python train.py --n_head=8 --bias="none" --parallel_block=false --lr_head=0.00849
Each number is 500 + 50 x the weight over its row's rms, rounded and kept within 0 to 999. Layers, rows and columns count from 0. Numbers have three digits each. The size before them is the row's rms in percent of the matrix's.

# layer 9 MLP up, 256x256, rms 0.162, rows 0-21, columns 128-255
102:495458495402470514524475464505488563487503478411533443484457415553532513504567503554486476503486561485574467452435476529453524487512459388513439508506558457537435497518473586414479439550547502524504422550535535436530392460575428533534546529481517529408522453538614491482545419493506499472487484515510482498514543595588608530563560502579482548476547437488552472540520477477438596462533
101:410445567443563509476535517504458490478469457443466393545519516577414430477533461537533489543551405495447486475600497440441504535512463491535455500455513465519550514556456534432479551444529512457510470541597586530476529355430520472486521429619442593481487566463529538507447577525495523438483485479533533472484488448447507538570445457480473588500608497487505504363466507575471538404503
101:480501478497413483469582452500589574469468508497536450562461554459505563426505499520464444458462504432460499481580535510589482491537527593508475579541497434554475626458484512458492521473458503447617529500496559444488559473588487574494523487513485572587433534477498586518458530494526488403486515603537480463560474603519440485521514505508509591481470509490567508550516426416431470474530
089:561534451508497588523482495525537466509582518568513515437421564444575526518478452549535415527443581523456478530484463575519547544541496638471518499483475474600446486430550538509415534469447497459551540530535481456371471508494514498535526465423409498628489449554561459488450520467513431427500491401425531445544451547455412432498488620490550574461418580542529439508476473512496476533461
100:557483419427534588443581558547487477400609571444560480607506412508458611545490616546561481491497510517425528517492485409500436458487536563459403597502439424546504500622443534524482514550424580577537550518469474477544486596409491495465573542462524507572525464492468445485540528534477607431482495510612496570441510585630458440510413495493533460554542456474487464426481534497511458448544
107:537455547447595563504498469544587574598512529531483544551497457532449483531374517470471491479453413492496547521480482446469428538507494507426432530484524537425526520489504451528537594533542581399461489511506567462530553580532558489532545577437553505522558631562474589575477445468512498561530476350417556553465498441490439510548386456547583407468385550476510460564511369609509504603450
097:509430494482505525475534487464501483381610434512474462421512457489531437530509552528577539504509592471472488478479482544534517466457470535570446517491442447454444527469543545579351486566454527552488511450499531571471488365471430511462432523547542409497447579415462527522461495473470512496438388490547544388527441552505515521590528455499465476412488463474526517483540505423488460450477
096:589466582446463588512431544459498484501502519524446526526550421467492536552461459534522425485519567523472464545536525421587502359501517465497496546584619469500500472428570454522397508552520444507531496518567474579465522526453476426460477543483418575514517583505478478477397498400466474497533563485456512435567448544497508558497580442437556535419502483498514587451472516546480446541478
096:511457521457534519475510571580488506569487465559552433482475533462606480531515529558459517565405458443437565533498545399505544529579474481459455460460401555497422460508512491433589524499567510466540445513465457472570458543502481462502490491460545490469449463510516320512493444453486466465436563503529473493432502523515492491531439522411433480501550387504443463547545590414498489456394
094:512467502511579561523491474522524456564490482594344610559404471395515494476468520537541510355453472456434378495482493485460496417514432405570558502475457494528496465442430424491535459501542533519514526429431527534585473425516465496540487462527528510492484529482512433559531466538415433556462421440486557522457549483466520502560461489504592424427465510520513469572409550521586493468503
098:499463551531458588471527479530490532501460529538535461572416503579547561493466447603478483606500467555498460428470505496486460505356520496460548501473454450496504548525436567479445536572633543458418581438496465505451461487531528519468494453478504586532486646517537503549455372532557435472416490516515522533400489497460545450507556532520408544468456571462472487452490445517509482465520
100:470491506468581488501550478426553574448581495588480487480537397439473502505501467492455592547633583472459488439568490556502546577470524474380504489521485548530410573430531587484512498561534512490454499543501470481510385425416573470564498483455491483519513571512451558427494550488562527420578447532513425376501528493546492521487543458450455503570588562510474477479616496499473512494569
094:560455497525587501500487539449475515521413544460502347485476544500493484413580478484537542479442487613450563480512530526504396515503486511519527506498433481554494550499495561532553453416467447447537456515497521460630586358500480468565496489526452507564590466466457574449496573551578450542479433551411489557610506491402564500553566498564434430479491520480431484482499479483392506497491
100:408481460556496479536509491503487515552625468463448412577556488449489501515514461470528500451422552566505504630617472540469471563429517463494488475682413472467462586380503462487561508439436482567581557483446530416470529467469559493501554467518493443543497503390568474507572599557542433481510476508492473535458547464534513539496603567464496396528459472483469500421509417522534478494570
104:520422475413516509480526545585534457521426548567523585542424564484416488479533523488449477496516506503613481530441493593521498538597423532519467453393492466565496504533476600552575505496552491538559391561492494423518518422520524471463555516446418480522504600543498428565509490588448589475551488478516505595563567560478501478574470493546596558470391495366501460539444518493565488567508
101:566451551516548519454646525609473490441392485485494505493475552472415427550530507507528428483493485489446454490568579433483457554463394510417437450483455466535440548541428489594590536585556521484501461601445558524431452471549488592502523501488561418478531515515457566518492379537445555563521484510586489471492523520537538488498547519394429500440469491530462577439527567470510498465413
099:545490492548472560520464521499533499511458445506458613419426569568454517526462458534511525534473509501427460517462615532412480470531593585388501530496477508569525453473550453455535455468502465461557508441447433561447491500462510479460488448486607474520488445438449508472538486537469541516486509480450507550524461519520633541497553466489517510468411479523534584460463447592501433494541
102:479449485402479548612493554494469593510481544550449557436515582393507538416481429547429578518563520410465562524492439551459551495565536500475602514453421467574523459541607505458521500502568585503539542471541402445482461392522540513508524477611511545532559562548435478524455466525532466466440487450440515402487523462443471467521479518530494454507561559387565580477530423441434472578457
106:649506446540435413496567459537452554516510528488477530480516490438514417496467437480517449554482523511518539560429495426450494418498336539514562572450554492538441454544496573611490510626603481446514512504553512498458495489495552586541464481538518489502511550509521476467452566418461551513649522505488497523553494480553451475464467527491491503456594558491455612565485512560553575557573
099:479576550521535463541347469497490451504505518494465508436510565597486518596448457512532526475515530451459587539573563471571481502385490501408465440436512570524436510541420423526517542408505512483499432524536480527389527527418492431579443452556396514449479555448456421502612488531518547489526457457471573532454466460515566597540517364576570528483504447502536523482469527493537500493489
097:589572593531580533491409567523557422495518512467531524501528477479541490533513604585467477592457599537550485475508490490405497548510526483528527472558499495563531432531499530581561488483476542537537491465435512488613512453549480444513445531543480457467474469426505505508438425566525474409440594382481505463466498416545518476479500550499489495614462494627450566497425434483440534489563
099:410508554541515445564508456540518401479500459496502511435453485553485440462469359470505619488410526459537430506427422495518488511634532532540539627459495412435504484525477543532507498481534527498516527481418583359571514482538451366443530558500603540534569512538516644441510550527426583494423435466552441418495530471549536504438427532547571464547483566471448523478489457462536442503522